{
  "num_hidden_layers": 24,
  "hidden_size": 128,
  "num_attention_heads": 4,
  "num_key_value_heads": 1,
  "head_dim": 32,
  "intermediate_size": 384,
  "vocab_size": 8108,
  "hidden_act": "polyrelu",
  "norm": "layernorm",
  "norm_place": "pre",
  "norm_eps": 1e-06,
  "positions": "rope",
  "rope_theta": 10000.0,
  "rope_fraction": 1.0,
  "qk_norm": true,
  "attn_scale": 0.283,
  "bias": "all",
  "tie_word_embeddings": false,
  "parallel_block": false,
  "extras": ["some layers without positions", "local attention windows", "gated attention", "value residuals", "a smear gate", "skips across layers", "capped logits"],
  "init": "normal",
  "init_std_qkv": 0.0503,
  "init_std_o": 0.0624,
  "init_std_up": 0.0719,
  "init_std_down": 0.0719,
  "optimizer": "adam_hyperball",
  "learning_rate": 0.00413,
  "beta1": 0.9,
  "weight_decay": 0.0,
  "lr_head": 0.0231,
  "warmup_steps": 215,
  "schedule": "wsd",
  "decay_fraction": 1.0,
  "decay_shape": "pow",
  "final_lr_fraction": 0.0,
  "batch_tokens": [8192, 16384, 24576],
  "max_seq_len": 256,
  "doc_mask": true,
  "train_tokens": 133200000,
  "max_steps": 9182,
  "dataset": "wikipedia_en"
}
Each number is 500 + 25 x the weight over its row's rms, rounded and kept within 0 to 999. Layers, rows and columns count from 0. Numbers have three digits each. The size before them is the row's rms in percent of the matrix's.

# layer 6 MLP down (transposed), 384x128, rms 0.0721, rows 194-300, columns 0-63
100:530481499508495465528509497520481493478529481502485484489457493550494474520461498475482509546486498507518485499530529456464548440524473504507500560451498449481517517503485499470485499492475530
097:491505519465476458496527503496493469480504502518493508468482536453499491502498567513503518557473494490462490512541491482480494502561514507508514532474530497516522530483501489507499460511506505
106:501499504502499531559471462512489479510444482490487492502506485524494485480480516561517481481466530475513474486506471538482469493505518521492461497490489503487483483477453529571530528480502449
096:505492494463521476508472523495513447544462490543505459535508503497466492507529547483476503509560534539519551514484502449476522506517552458493512503482511501485510449461540505499538450485463530
096:486498500487464471534489505482516514535479489510468512456517487481508475505506489509491531500518539481558484493497506499476491488513498480526485481496490475518510503484467512486541482507538495
091:476492469485543524478476453474465469513465501519513474525472512502513480524476494481487492502489510458501477476504489542511478493517512545504460527496508463459462485540506534481506480511451550
090:499508480485489475511503486510531503492502504491481491504488496450467492534548500491472465499456529525522509506498485452506484461561500459482505483489547497470499452493521509498493510472460536
114:483525488492489452467498524467504516493488520523474505486502499498510479516466534530533484529495454483508508518545523517487501505476519468519508482495538478481477511521532489483497475460516480
095:534492498465506503525479525448501529488479531445481498493487504522506500498494511476511508520481481514505504494524477505482441449489511509477481548465503487488542541512449435458503494525495494
116:489489460511532543470544500468501503495465515500517498510508518529506464489485513538485483512538487487470488524491477500501534533467515491523493476447488520485503515463474476518526492538466537
089:465522478520505531482504487504520498507461494482496574513453466475474528498530497474505453482467550478490439509512496490518461465512493558493526467502522517523494480483490489474479483463512527
102:516494512491515492526468487486515469469573506523476465458496475460564503501557519508491494484472505467486508486459514499480517556520534502534489489483495503496510483502455508485492492519490480
099:530491439496472447485491530516502549490520505515461483476514456487533536486496437483557493511492462516487500472540472504492451520476501512494495472513518533508506498508517509491537513486457536
099:518508480514479489560509501525514503536474492478573521463466497458466537483526492459538505524496493502510523500469464516491523492485492526515496537510490463498550540540476509513496471482507475
100:494528526521513494488486468481532496467492503450490485537521541480444526444494480457565500536511494503493473525530486544539519465525463549553532522500477504551460528550496519505496495489525536
100:502517517428550542534462493498434477484535495510472461474496517512509477549475524465521518488532508503459501518509485490504505528530554473463500476475491492475493499535501500540493500526470555
097:479561528479564541541460438520491456513534485489516471546515527494492428518522512501515514521485483489503473570513493482490535529525512537500517488471495526500507496502511497499488494531526497
094:532509469524494478451529473521487524504488471512481531551552480517486483514518521499530460488505526463454551524519476457516466510514458487491498500479514493522504466467508499503526536479500508
097:466527501475493502474469516506514488545472479493480525549533468521471482523551531474468490506482534514464550471478465512487477544507510502522479481494521541526485467480520513512507529525458477
093:499479493452487483480490544522506505543500499509525492519514487496548460498516473510445504529541514519480507531498498475485482558571479527480511531499479450510469496514509496474525517445437502
100:493488506494552492476470497548501514468517547492512513430510474527503509479489470464502440509463500517506508518486493523526484447555507541475502523495525518504491490491509476511539484467530472
110:481510496525476497512505464488500512458448529478510492487534524469513491540472487510509503516480486480500473526493504512512491493509528486490490466516491478534511506447489497535518549550453544
107:487537507482511479526453465516542478512515469541478501521463540491503507483488504508486546530499510483466484503525488471481505521500471521492516522493506468488513468475495459509498481469489548
095:474497487529498462505553491482529498503483496495450479513512494453480470488503525516579467491521507547508509474505526500488524479518536523510498483506518492538482502549513506470543461518522481
091:525490553496534484537487517481494482462514532471497504503457493478459489477488502515474522499474506541517550498491477481494510476550503483497520482539446499530527529484503513496495484492501508
112:520481504496525498506473494517447471497519502427471511527453473516504548500472494511495492500490461525497512503514535521530548520453547510523508512465543510481505510477537479507509472526489504
107:514521519476513494487459476504488515512505473525485518515535482477503519481481521507503505500501485516521517533552492504505519477486518526464502541476481476454508503522505457502452470470508503
108:501516459508490522488516475499500494531504509529506539484554505457487477505462465523502498544518475493506501517451477540509495473549520548507533512480458494527487501479528499489510510483500525
096:490512476444520475561506519547460503538514490552461492496408447444534465514498520467477474539492510489474555533522522515508487485482503514501473542513507503492508475497509476498507476531542469
095:512543483497530462550477470490470477526496544484457519536512476505497519461483547486521501494480487501551507491471495529497522490438501514525526475486485520476536506503521513483479476507520524
093:476526464500432502494521526501477508529513500472515516513480525467488517499523538492540502519459476525455478495514473469489478492457471503517534488491443503544447537519523496500519509476524494
099:479509541519477491530482542524520504511498449470491502539505502460493463510460444517494465524499474505507497579513532485502534493478502509490508473521501496498492513490503533492535528497508519
099:496468526515458456502502540512465546472488468489474491534562482518522498487448490533547505488521490492509482523503484508518512498480474516498489502474500474503482523487481503517520492490529503
099:515472478518516524500517474520477492509480504488471525515542505463501489492463476465529547455536503463523485528508491543516505507516506505461496497492524539493487481486456482500474441515566487
103:469528504477511471507483504506482526509506524502533526495512491496533551503506511441480454525518484501492474478511458462536492505530462542510526515496520537474500470511504491498498529517480513
100:514483521523482481521519509510511456493472539469496438542487475495544493487469498482479459540480557509517521483450479491501539501491484503488530500546470483536471506477463485522493468496495484
100:495452495498495539504481511556473451468472464494523500477462477477492511494486488463524536531537478503465545506474496519446512493508508481481497505457480502502495520450547501498562463494467470
104:511476510477525471506489456558469479509507510514489532501540520532537523493468493463463531524520526462466498470496470502458454489495499522488559509516505458507495475465481517517496452472501501
105:447507502486477458506506522495523464521512501502460497490473552494483492559495510546515499507513497498535533473529515430530482516480465495504466496480518470518490502475476508490455519524515534
100:496547492498505537536512449472448503527443495495500496474524468487545532489461495526487499478473472493476519527506459499505492499537524478538494509491480496522485491467499497496502473495511509
100:465512450524483457455530525495467481519482491487493509512538479536503513479468519444541545469511502487485487479496527487533485512483478526547491507467520494529516513527478533493520485472479477
105:452506495520490498459514490501519550496495499486502466502492515484502523478486493511501519442537508527480546475529503473477458490507512519475488474507500497494479497465546508486479495488529516
096:536500537462480458473488489543500511481474489473522528469488512447502500496442490532499507506510511458524504513513467498512451479526458526518531544513475481492482498511532524511480514482506508
109:524511496486525455475503497546472478518536479512445492520499491530489474495480486508481478518488516515469483491515531475526517548515549482457523479504523479485516474490461498453481562537514525
105:515497495484534484575453458525479500496503519523481491499460513490519540503502519517481533537435465468503486482503526505500437508500530479488508547472506510511505473480475488475517509496523515
102:522457471533495518500510473536501488466508468515473516480463504495530515520492545509499474463506472504531457492503511545542469500483510496506508515478481468431474552506486514500524522507487527
108:499512520503515481485482547490482548473542461463463516492469454509554482481467506538515561518497502497493456470513498510480503533506497466527544503481506486507516508546523505539483483480468509
097:527502508503515524480507497523525463473511546538518496489527507466530491486512481472484531561498481483511533513493552479489501470471530490461489505504454502485512524504509523531460491564488489
096:456445449498437514499525512483514521525538505514544479485534510534532493558472491459490489490499477507488458512479480532486520482492477497547479509551520504530474511534467506513494532470430479
101:494519520439527489489480528469487539521517475553535507494530494535488477510518521488508510503463533457454532544492475500530534532521469490466485552528536530476477489480507502490486520480465516
100:488481476549508488497507488482515513509510471532462426532518508525522528477481484472540526474436521520510462469480477499537519509501512490520492507480494514512469545500481484534483482482518533
103:468503514494472537513488460493517453513524480521490505488476474481489552520516510496516494447508510502529509491512468507519516529515486520487489507529543559514521492508476470513491462539511473
097:481543487483495460508479506519523476492472485453527499529473512499447479491507493474474486519480496483500500472472570512534476480512474512451506480463535485470494519490491514501502484493513470
102:489497472476527438491548534480514464518474504489488473493497471473532465491535528513506534529479474508532486493462476476526535506488532538549501526466472495512550471544519486506499502484511508
096:509486532468555491544493473481508458529534522511515489527492519483537478476463554486497526530471568471514507518529481448491526496492516463469531482500502542478529523471440508503504503512459503
107:536460531500526513518488489505494467464535519505521528498519515501500463498483474515521531464552527477483520465476486481517449506440466521497472540498507490477482481516555484549519459510493479
094:506538487496495526532519499453530547481479506521472505519501534527489545500516539494509524479509498520503527475490529506511498486512558508510482460489501483496489525449479474497481460511486541
095:476540483541450456501499512523469536481490520509508546500503461490461515530444485510509529496561507523484492482495504453505481492521499496459482501494508525519500521510548443473523472532535501
096:472534554529468487530502494485495454528507467470507501481505505546489468488497506522522491491508511480478472541509499502479507504487527520534476518475508476462489467526512470477509524549505540
095:549510476462540438505477494489479456547484512489485516522464531518462503510500483483530486546507494506480491490479451485473487505492486532524473520488524485481502481537523503462501514457536517
103:511447513510483524490509486498511482490477469498522525461494521506525515534499541487450524502483504494501488506457486504479510543551478497523507497504497480500463512515512492448509513547451487
102:542518517484519508489523498483476499501506447533496488532546460455511508510534509502495516458535527526526550441461476487491475509463511467462492458457496506476487468462509473532526504521487515
093:484476512500514435505533504510479481515466471486462487538535470508482505534486459487479516489485485524534503495459492462492525515454555537511500515512502496525526512498473519496494494473490511
093:509503531504517473558506498530500494477533434496479507519469457515518501503464497509493513529455526500467488509482514516537476514483507457464479494500473551492471533477524491529479493472524487
104:504511517509525525532491496495539481498478484513515480483483485469504505566430503497523505475480482512493491498502509511519507521499482481479503563521459502477495544496525447538510463504490479
093:473491536482575455490457489493495530515535486526481504508523483504481474491466522455480526545480494477520489493517513435499502526490510471497512517495486528446492492535469495520500521537514512
100:499496532476510536501504517474472483500448502499510523534505515536514544473514489518516467511480515513483516492438484498501481497497474496489520539529461506475513536440518495487487508504508534
101:522494488493496531482511509483497466504540499523472551561531498460469507452469526560526481517501486469509474520521480508498543497482542511493548506467466526474503478529514501521469504485524459
089:490514499479535473508515505481472446510479475499473513471540460505526528486498480470489518492504498518521512537505486485542501506525453488523496517514531460478477526481518525572512530542496513
102:501435506539459476475525531512502566489493530492501487517533519505506517535502500521503486497464526510505491480488497448466508525498471519503486540471474464479504474464500503514484474559477472
096:483491499514467485508489460515480539504517509518484486511528498522493512504512518509530509500525495469523513486494458501485515499453496518480466539517528490502518493492493505470472508534541460
097:528474435529474508505520496523505500512465555521489505499503485519486497497501443494448490496460488537497502505527504485475484477480466491494520478525511489495512471467492520456492455491548499
103:496494521499474485540502531490489491471481492502475511507538488462477510476474476517521523470518489522450522416502552487485491481481454465497546482476481474500473481497492491504502490511505530
098:470491512486469493480512512472489481446470530513482555480502502467503472535470479507488512472471512485457510511518512536486504491520524506478500489497485511493505514498526509528477498471424506
099:518519531484491516530496512514505478513478482491537521532477527505480535488504527499528479500515494469520467495450497429463484479497544529474494498533515486548471532524529485486520484489482541
081:485530523462525485525469500466443513524510495485499492489475517524442500486524454531541485510511494478509483530501535488511499512429506509533468491479514477496498532540462481503472510501477491
101:507525506516530513514439489537503508507475482506454519497491497530498469438499512506499531491532459497502494529507527511494512513473532529530522530500472499482480513474500506523481507505489537
102:488523510521475477485499521463466485485451502488514488508517502473506492507515506481535476474511510521521442480529533514502499490523500476488521485500510491510487505478538514572458485544495482
090:519468507498538478506511514510529493496504481531508521528478531530473506503496495494468518459485498495526484495540464466492482518492511478522504469502450483522511437498481485479508511489550498
092:530480508457543488503470504500495510485494516483462485525508515506528508539510494527502525510468450506478463555531493494457450465492526481490491486467490532522480491485521471445486522484490481
107:505548496508521464531508483524478470502513534452491445462440499481498529479478473507456486572499473466557490476524477488503513473490524499461528490471525476512535510470502502475526485475520485
092:475484495464455487493513511525507492520489504478483459507502436518477494469458537503482512524485494487529490512531501510537513499519483514525490503522511486469482489534520521524581487481525443
114:496449513507479521486512511453472544500513479473465470535480505519498535505495497510520513505483503501564528469512470482471479501461490492538521508483476537554526507478478500499526510473522513
100:551494533518514506546515508463456498495527523484450512492531520474534550479499516495468457504493545509489523493514482559517493459491483497526510490439471442542476494493442520511543496497502457
092:481457509515505511491516539519480513469500524525449473501503481525520508476485490550497506520476524521470532478487485552495454507498526511494563515505533505521506461524575488484545483491528521
108:526484517492503559494476424526554456501474460508526467527509471477489477523477511466506463488493517502505487527515506499501499487478513498486475498493499452495541548475518509520493470470513516
106:504511466513524467456501512522502510494542529498512510539514513534509479512512459504475470520500498504497548472502545472494414486484512493463503525470513527495525510523479498478461487515452466
099:504513484512517473477539480491523489494509550464520461513508504499494506510497512494490528501487493534518517555512515515551504458534503532478472487490483496487479517534493510480506491432512484
107:508517549499493513492463530488503492506462550494509466475479497520530485496484496500507523520530454534515466458512491542511482536439495459471468496521471473540487500497480548470511482560518498
103:498484494478505529511491461473476461495511511532501553501527479508476469494506494510499511515509509482497473521478499483496466457484539525480520537520469514504540533464472503511503494480516514
100:486539517500513440510515525544489471525497528525535533499501527477527500508506498510475546517500478447500523489500514462521495529505520472546464520547533513490510450523473516540487512526500487
099:541476526493492493511477500528499511533509492470490492497472503507462491474486498506475494467467507509507515508500523471533573483524467502517477513516497505502458495491533528513546482481516504
099:533465495497504480516476523524498510501483512469511494512525508509522468514473507512560502513483512503476488523529550541473502457484495516525491524500486494472489532498501543545488478442453455
097:460498512499449479501535491482559473508463500520505454526443477468499532508499481510508483551486491481480492496454450525475492541520491517537480477518458478511500504555508506511531489468507498
101:517529470558493547489503491523516513538443462514504499525510552487481492511507468508511494482522463474486519479492513453511509473489469498513431496513490483510519509542512471490476540502469461
093:525520522474526477525460513518518465483483488505536515474501468526491479477503556527515534476486482545526534518495496473527517505419494528476485464506512497500486510508550491506475474490499498
100:448509520499545482524477483541516460526525496510472482492433498511517505481505530460472526555475478478522492479515513482528451452492537473498525470502522487484532541495537448519530491467474513
104:483535480460477523507519540505464543500486532480478528509525469484527513513519479478518478500490478551505487480502461459491470521501489511473502496504509507506483487521529474518492510513484475
103:492470461481474512515482521479477469461499450482558529491503508512456502472546501485499531504519510523521516478484478499553498520516474514529550472481530487511515477495517479443499502513482534
100:510479475501549485488470483501475441473521467483481511475543513496545475439524493504531525543546467505509496503491488516464443473497535503542509497502468523482465489540490525474492500512483480
097:490510507489494513496532505502508554510517458506519509490536498498500477487497520487538534463512477529468484486494481489506527461508444527504482524506414465500484540509517479481501514546497532
094:530459463502504526486479455505505480513500499536515528504473438515484508528489491519477497530469510517454576494489493495480466507510541486510479481454484553510489480484498524505459482485492550
111:513478487474508517557488446565509503489526460485435514507529497500495494484539496527499485527521522481480505485467495518551509490516492541516516522518465508472502511509502465474493492492479515
096:486526545526463516485518500524527495510487506479480538518459533478507517494512505492498499510524499482473499493535491459477510507429505477509500513556551495497561473481500526459519492489462473
094:501461492458518505537514476491459504459500518440485479498463486477533478544508442514511487515511506508531525472512504497516502535500508506451501546515503506484481517521485484522484497470458509
093:489459495547494515556452491505489486523450509502480452467509465480504444477529458510508531528522497491488483520501451526522543560508497509531503539523524537494475519528516497510468471540504514
094:519475539523529510533458450521481518505489489518546447531497459522476480512492480509509525531476500515434507501517504552504522497510495496454489508489506471481510508510490534539489513514518495
# layer 6 MLP up, 384x128, rms 0.0721, rows 195-301, columns 0-63
098:469482510550522528493514481520508554512464521493488450532515520499477476494536486474468499483506512485527464511486457497518509508487545454474537519517479507534496513495492483470507469504520515
099:511504458488528505512494483523494495540492445505504523507494493507456490489477531487510506498522524502515501536517490516482529461473470421477505511510487476478502511521535568495514484485472535
104:501497532523462532467527552459535497501508473487479506496504493481483511504522532515494518509554475499486530447479562486443535523504567441519510493484519474488514485545507568504482492490485496
105:473494527508515499511460451521507485485482529515450472506488467500543536498473503461502476485501478500490459507547519479487459479506466490482510494477526499524565553497529487541527514519501531
093:471535490482475522492529547539498545505478481508504469499459524475454479498494464497484451495477505479486511480509475526504471482534510492504566493539482469482512525509515476512510468492492552
099:499454567525500506523466536508494533513511503476467508552523525490507514497499480486510480437501473519506461515499464461514468470512500494461507470517525474492510468505514494480505481460546561
102:507505473520511484515494499496511502488512527557488502512518486491516500527495492492531527502507451478518509495525474511484488534476499460460479519510511553514507553520534503534472499501470523
092:476462527520488512506478548496512477534496548492492526543488521472515499496471476479471508516525500522509490461492443519477483419509526486493524489550498516525481505485469510496519529528509500
110:498536522471472472479501494516475501533503530514501500456521530527475518499519522525518456472485540478469456513516497493462482539514496488466465472530478523503514536515532485458430498471507514
101:499565474517513512499522504518465524481528493496444507521501553500522486475529476450533521500460513478529531521495508470546477472552465505505461504479501505459465501478505482481518558481544506
109:494467499545505509499503532553468491494546534535547467514489541511493546552485450525487491490492454466462490524498548491524503491520473496483517508505521463506502516511519517503483535492553481
097:518472476484519502513487504494468528498535503489497485535500524499484454499477513489558497501511468513509533508560484558473487516505490516498470479511492489439501495521549472501499517501541515
100:505466467533519477506518523484528474479507515517500493455499507516501463536498503455534480480503506485496482482502510486541534476484456508489501548469485531492515456477535504531479468470485490
098:517469538505502485495546487496531476470562485531483500470447504500530527476543515544497518521477493499484475437478486507499527488516513478463476472493489500499525505483527511471520490448454511
095:565501529500473549553458493515496478501491515507516500462456522499479476470502540506476537478479485500471474501511493531500553470515476591464498511520535460510501487480514440514509494488522472
093:509502453559490531486550469482533474493484519495536504531489485496454512542516483454470485489482473502504513532533513505505506537465505459534544519478493483500491480502548536491520463480479512
093:495512478522497515511537533465516490501493514495477503508522466502505490529566521521499497509475457454511516472488527490433467535539462409495514461506492460517502479482509482478551474527492460
101:493479491502509500492516481467466535503486558462467509529486501489539478526536512514526485459516494521498452456478490491510520499519473520514439496462493521524481475502500516516471510519484529
095:490551492493558534521487499521475470544512479538499494483518503520456537441485519500520495508506517484495460505518477542516482475480497479459477481482497507479502494477532495522521508515466536
108:469519454525526483498525501481507482483525511491472505464528503493522480553524524496456534503535526564512513490486498532498531503511536449489508511538480498508478499486488514472534479501550509
100:513523527505489517434494486480515496510498502471470502516481559535510544490517498491482500443497509552503461480508457497513522526505485508497493536512480461559480473525504488510480508578483510
103:516498486500509488514500473477450495493487487479474463477484500513524464523533517488510519518489461479509518515506522492483525465496558478501484448491488553514457468548490475476512478518492433
099:515515504544484529502492490471489473497483468436556559506512441512497489493530505523526503514526490485511506477464452501432524503506489512465535532495495503546492506531476465482518520544496503
093:477526523505496501506497487467505494497526498493489517524474478483489471466513472508465524531520511473501490491476512516488495541525457482519444505498548531492481488518528517455458499497533504
093:513533531461498515500485487536496496481538475504501498520485519516495491458503557504512478462492474490501464497532544507501538502492522516507515462468523496489509513470553507509526512519478483
103:468482513515497476484499521488478467534494559542515520506527523548515512505549481475500485478527481536528489505521489509495487532532484443506511507538540513517479512522464487534489490456540482
109:481490535495472516541474496536524474538507524510532513484497498513537470492507473468490534498518532477488477501516518467460519565452499488500491480526532476509458473472496513478510457476513489
090:486508491450477477500529501504420486540500493519482525488461451499545519504460499482465504516521517531520481467494507516499524501512464494457513457528489506482544485455515479467514499516505465
090:506483490489531501495460510475451494494528477505513500496470539513505438482560499540498522534537535477496504492500527530505488510499550519447484497460512420490482469479538499497491504506502475
102:508486496511497511498494506508477542550496550494519494477483485505534485491511487482491506509479523475468473498554500523495513503492489508486500525526495522541532454532502442525522487502532533
092:504495536471517466502517482489495500489499461518507502453511500533486519506513516484508521478493479457475476534502492509518500480490541504525522518510494499503452549537444505506498514509518502
102:511495461501517476488502514470517461497528491531513491503512539517507525487486481470473495493508477462532506501464481548452526590502500441451536527513524471478538464463480502504475473500470531
103:502487499507501526506510477523527468473471538503517479476551516461510491513519538495485501484479495482487499463534454461491510518498519492515508518478555494523476491454490510502490467501522546
098:491498531538475518528448504483531480532476576492527532509510485496507477505498502489508474491520514517537479492494493468502504485494498452535480525448507477503484507517511522558464459474485510
104:508565482469520485483499538489513476516493494462485491452478489509474499482486492506520530480504469526492473480524507520549436497479493456538531472441509521457500511501527517506491496510489541
097:514470496487519471530487492503460525516465509528546481526491489529464493511549537483510498528483475527502494489543503508488471523446469486461484500502491526498507482498551481489536511531503533
099:472495486485533486466499498468493542503516489499529480498505518475505550521515531530483523498528516490534481470517505542481515532486462455499463498524490502523463477486485483483502515451474474
105:490507504513515492521515487488517513464469518448541477489472498498492515542517503531483488484499529472513499517527497514526524540498474466465519517482545504500504499447522491519437517501504561
098:548503481506500475547485501463480486519476476520473533465493517495525511512423536467531522462502470472450487491501481504479524522533475496500494483501488505509516495514523514494496536534481507
103:496498533512478492470501539470516477518521500520515494528490512521526482554512519466453562484521499511496517506527523454475483468512528507537488454474473470489515516499492492486533492505495510
097:502506487529490473492515506513507517496506506450513488513530509505441507521501444480455497532496515546509548485552478504532547502499475516522453507523502540515515457557512524528499517465514512
105:451508490491502516487503495513517460525493500526504493505487485545508523478476440476457555501488493501497487456514530494509507488524534468512469517517466458497507490454495489453512511455525491
093:483460494492506503515523485507466502484519480495506508492496512503457513516508507497514477526479512491513501491513533516482527466497453481504457488478463514509518489475512534494482518418476479
106:492448519504477487533464474540447494501499520480548505466478531516444506520503512501536497496542467511485522488499525519509504533491505486485529488510534463452495486487530542515498498494512491
107:508482543467458513510498465551501460495479493499502522471471490552514506516537495506459475494451500515465495482551517505475505501481485468485497477465492496527524522533514508509498557485489528
108:473469525515476468492515521486494511493476512515537477528491521497466480526484476522519520510531457487488505476522502545507475521504492471472548512524485581482499509526485520551493530483535496
095:497517477506483496466492516467542501509529500509474493523503537512495466476481431491523506505480490537522515494545508491504461501507470507467511525514508505540470490482492548460488526495547483
103:518462534538496501521485509488497528509548462474482500500480520509529522517508497447510549520502485518486493495516514495482508517487523513531481458544505488508492495515501541484498498528466487
097:469466502511507494498492525494486481506533548482502519484510510522515467510487462523486463475502495511522513533497464496500501536477466473500481544471493559508439507514512534503493518492520458
102:463465525501457501447494506501471495505446519520465503518556508507471514509486494447533504497493508458497467479526536496535485514489527505518509526477513518500471478516509535493498529468500508
096:461538514545493498502489533461511462532499498528569494498461516511506501488535516509464531470464476541554506489496479464510536523490514447479474508501498523494499474519511487514534528474496460
102:465475478510515499496495510506490504515473507505469461510512524530474540486487464485538510463556489537491473537535487521520466446434522501537471513500499514463480522521483536501524486499572537
107:512517545545482496471539513468504470450494491496506511513473492518483464505540496508541463480518481472508524461501499423524503529513522484499536518533505505498479493494495494480465502506520439
093:491525461520492534479505514494503501480469471492525508543500505493477509502482491432496470501509495500492452485471524509506467496498497498495501463528498516504525499487543535467482467486538483
104:519443553492512517516519511506537455540500474496531491535509530512526474509506471489484523487516514511520485458486521484472481477539466510481504489518489496511435470517476475459469517479544499
095:557491517494518487506539529532464504482534423473484481525469524519493453508495494514458526527518489495515483530512514517517505498557487487490508452496530513517477453494521520469483481527507478
096:513480498486521526486503470494510505529511466533501453427508503493480506506489534490467474485494487466531466492485499539508547528533524529487523534511480492467519530537484514456490512494503496
105:498477462500511508451487446501514500511463503510502539455480507519533499486487533487503503521475479526473511460499483504516503509503506541444462443511490531503525509533515510533462485471540492
095:519466537506512485486493466512507501503501453484519478474463489512516514527471492509497475525472449525541490479488518484532524539533519489511501483531470536494509489514504460450522521514484500
104:508490525516470458515470511525508508519513519476515508487519441510500428517483492475477521472546505540507523480497534476486509497513513493533465537457512491509542493527514495500497472450473538
099:494489540487503485541488496526474493511501535477491479491491547481449518484467533506467467489529485480477530501504519520539516494484499507519513513488466524517532536512539529529516486496485500
100:481483529496471504497502457535548487495517483529520501506470508504491456480511491488506450517460487468523507495509500461540468509503502540468494494484560477551474478478506498481477534488470488
098:485501494527494480496551542515528547519490470518442505508523468481540490578490520499515493500483473490510524476572504485518537507509494505488498498481495527515508524484494465509515548522490501
100:517468443556481497489498499482487528501558492475487471520465494471552508500492533538491515501490490525503449518514515496523501569505532529531511527488512481521515527489478485465500539539501481
093:474515478525527502487449494506466482462470521547458528528503463513506491545551490510508520529508512512522491558500495486509537492497476515456537476494503500512531526481551497492484520518491514
102:533513540495519491520487484530509492514499511471529489450515496510472503471508501477496470461507495480499459466493473497471491499501485499466525524473502492531495534524491507482478496478519492
101:478446566468500531514473492485462502488538524496481506501511561512497482468466473504464513537471499458509492486494521500466482504492504535498510504506442499510492521463500521460437542462521486
078:531485509473528505516482439473460483475465492466506508524502470492506465548519473503501521478493509495510509540519520474525494491519482500473524481511505456460562472501518500498525529499474504
100:499554513483522477535476550485501468503499522509473472505481513516481531480469484471526489474500487517514519498523478512456567532525507466472542463506479547489487533509502495487504536500473487
099:530468521457525492562463488556465522476502498464501524521468540496511496504541483515526545471540444508464547481510531507507466486504526539484476487482495503468537495489500511515441492475509498
104:490474524474535478510538510476528527493530476469573465492513508493490495486528518476484514502479457510520473533547506519510492483444520502487514453507523516500494503521464503502451489460546482
111:493497488521501462491505484505527546532527487492531524443474509525503504467462483483518522508539507535523530494512541483521494533558486493471491536506471507513473529493488504520476525488478500
099:452495491476480492475478499474518517496516468504476513450489452541494515499474478504517480482532481494471509480493497471483526470468457507468509467484517461533486534503510505553457474494515499
101:475447529514504478481496517515516499468506448483516491500553527486520492489546519508499512482498467487564476459487536464470503501505469475489510493524501494441470519537530503484528474514519499
087:471510480481515478533491481491496490527480497496502507502482498552492500502461481528488505495571513445470506523460512488543517508504504545510476513480475526463460576528491496507476513556503475
108:462537494481511502512488518529524512488469476504549515499495532481476527485490480501515487451488483523517522425501485539506517509525499484519500533504510508517495497498550513498501527429516490
095:510516510530485517468487506481505452516540485514490500493536445527525500500492519498476497472493508508487484479545569521485484510513469500528492510513489515503514490482469494510472523536488489
094:501494573531502524474480452437494472477485508466505520520503537481517515477517522505516489488537449494485500515470482467478518453488489507511508520481499537511510531489471546503471524488490502
097:526497504487541521501503537504509482468510522527446491485483468511530522538519524512516513487485520539491525532462450548471525504475449465528530508513517494525506519503511467510441491491513473
103:457508502491494523523478503497494490534495517507533483513510500493506473498530545482462546496510484503546473483497484481507454545501557505532485484517528487474553539494512465533464522511547473
096:479507488521519524478427501507529508522456502511488530506473524509541475487522544522494537491533516520499531472469443540501528494523507512464466488516517481495482472461475500519517544447499486
109:493531494511485486478488516496468479420523509497506452498500508493490462491505507508502517490510443475553491512517471497457532519496497469512566454540489482436518518481519533520490529521489434
095:523493521489507511543511508471479479469532524491451524495515457464485476518489549503499480489548459533504507533473524509481514520527494499500491502496529490536537537505469500488512515561494487
089:491457466513476527443481560504505530496506468542492536439459524475491521515506521537516508478533485483514519491518458517517488520500499533527508513474481459525519531538536493496486496542487488
102:493508467472534515496450499521480481479544516506495510494529519538501457499498530525540508492497486496487503485492524514534471477501475512458464487487516498503482511496510549497432539521546496
095:496486534486520507539479533538452475469509517453476522524502519489477548494505518509531474492500501525519463488556476500519492459513500499507503518519480518498465534504500494533511518509505508
115:514507499515499493499462513506477503473519513544547534461503524543442535511529516519513541503480465501492487496483485507505491507555497499516513469510499482463539503510477536455499523516497447
110:504535492513501489478537476481519484498503522505555520486510477511504507495482520504484539517482471535489502490510531480519501514515468495463498470544504513543460518473524467524472535499477505
107:475498510499522504488477486517478461495491507485564502534529507493507527500462549527523560496519504505477511451473520516508491519473461474490484453482491502460505485528499508489500483486504499
102:497471476466489512503514485487493472540519469513496495493482507482514573523460538526520474497515549523483540461511494509496516460478519517466532453450455475496487519496527510531504475480480519
096:532514475474497483538528519487490482512497484511549534461517463497462497498511551528510496500488459508493483491534556539523495484475495462504471497498507456445499538516466518489499535502496424
094:526514515457458505535501494507487483469495492510504466499460461527501515543504475502489520515481484497452486466539512505507505552508503463466490540506528548477464502530486441489485509522527527
097:564549497487535485520443523483499526491516533475471504532477516451553491529497483513503530543544483532455504512542495475523546461497520475464480502464492515487521479488502524488524483485531491
108:499499532513489515488496478479488492511510475484496485535503476523491482498530483506472546476470520498493470530501488480492529453443524519525479443489498519518483462464477512493501483496508486
095:506488503498531487460540517490494527503514543537511486491499475486503548507509525523540514522494462535519481509504532479503498515512524452480494516528545532481503500481502462473493487459499475
100:498514481482460486510506515498521519552526549548515452512485496509506461483483502499461458508481482523496472457498494476529519529552455489528497492541536481520497490498510504484518496511489507
104:468515483516495472502483535479537458538508496513536483462483504529478486522554516465491499448514506521480491517488545463505485467500521476530514501479511522480466508549494525514460489541511473
112:523530490536485499507471535485513491504557444452492509483510548499481453459486517493539470508505507453523518486483522505507548500498507472560521496503512568511534496513489532522468502508524496
092:504478493517485470456440530550522479470462469519549491482522520503511499510488508491467482474477478534498523513500497514512489509496479513543523517509485456494521514517482546457498510512531510
101:504548537503462487516514484455496479518507481521523504551515515462497521483512433525468509476508506453475542473467495566469521496529512489470431491498488509481474547510470512488481469513493489
092:514487491480502452509521477467507504520523511469495506505494477515513422503450520455505502494495525462489493514514539493478557518502509529503496452506461537480467499490508512495512523517534536
108:515512539548477463486497505457502447490530515472456509489508495531508473450571515454499484488499532512536475460501491487529516536501465513518462495461537509530539480473553503491450507491479520
101:511512524460535507543481491516454493503518500493492461497463490487466515498531506537471492527506501513483531471515513509492527540565527521490530495489518486486434493520458492521486502533532491
094:481484490534488528489500546502541456478547469465474512505499491467536491522459511504493525499472489501480462492538462521513526487451521532488502517556523487535515511505530480497492432446505508
100:490515489472499496487507547511506478497482511486513453455483505522489488527519498492480503478515471542500474536544493506493475460523501421509533509498479484518480525508506522476496547451484499
098:485515505493516484489472529512484484479546497497501482555450509498498543508496482513518523527517495544551483488465500497483509531463461500505512471512498504486517509487493473436497482533498464
101:476491556454484528514506480503490498505550478504502501497511503521435449502519498502513508530489521503516477549448514473492555456451481491496537468523493498454529467494501521518486506541529491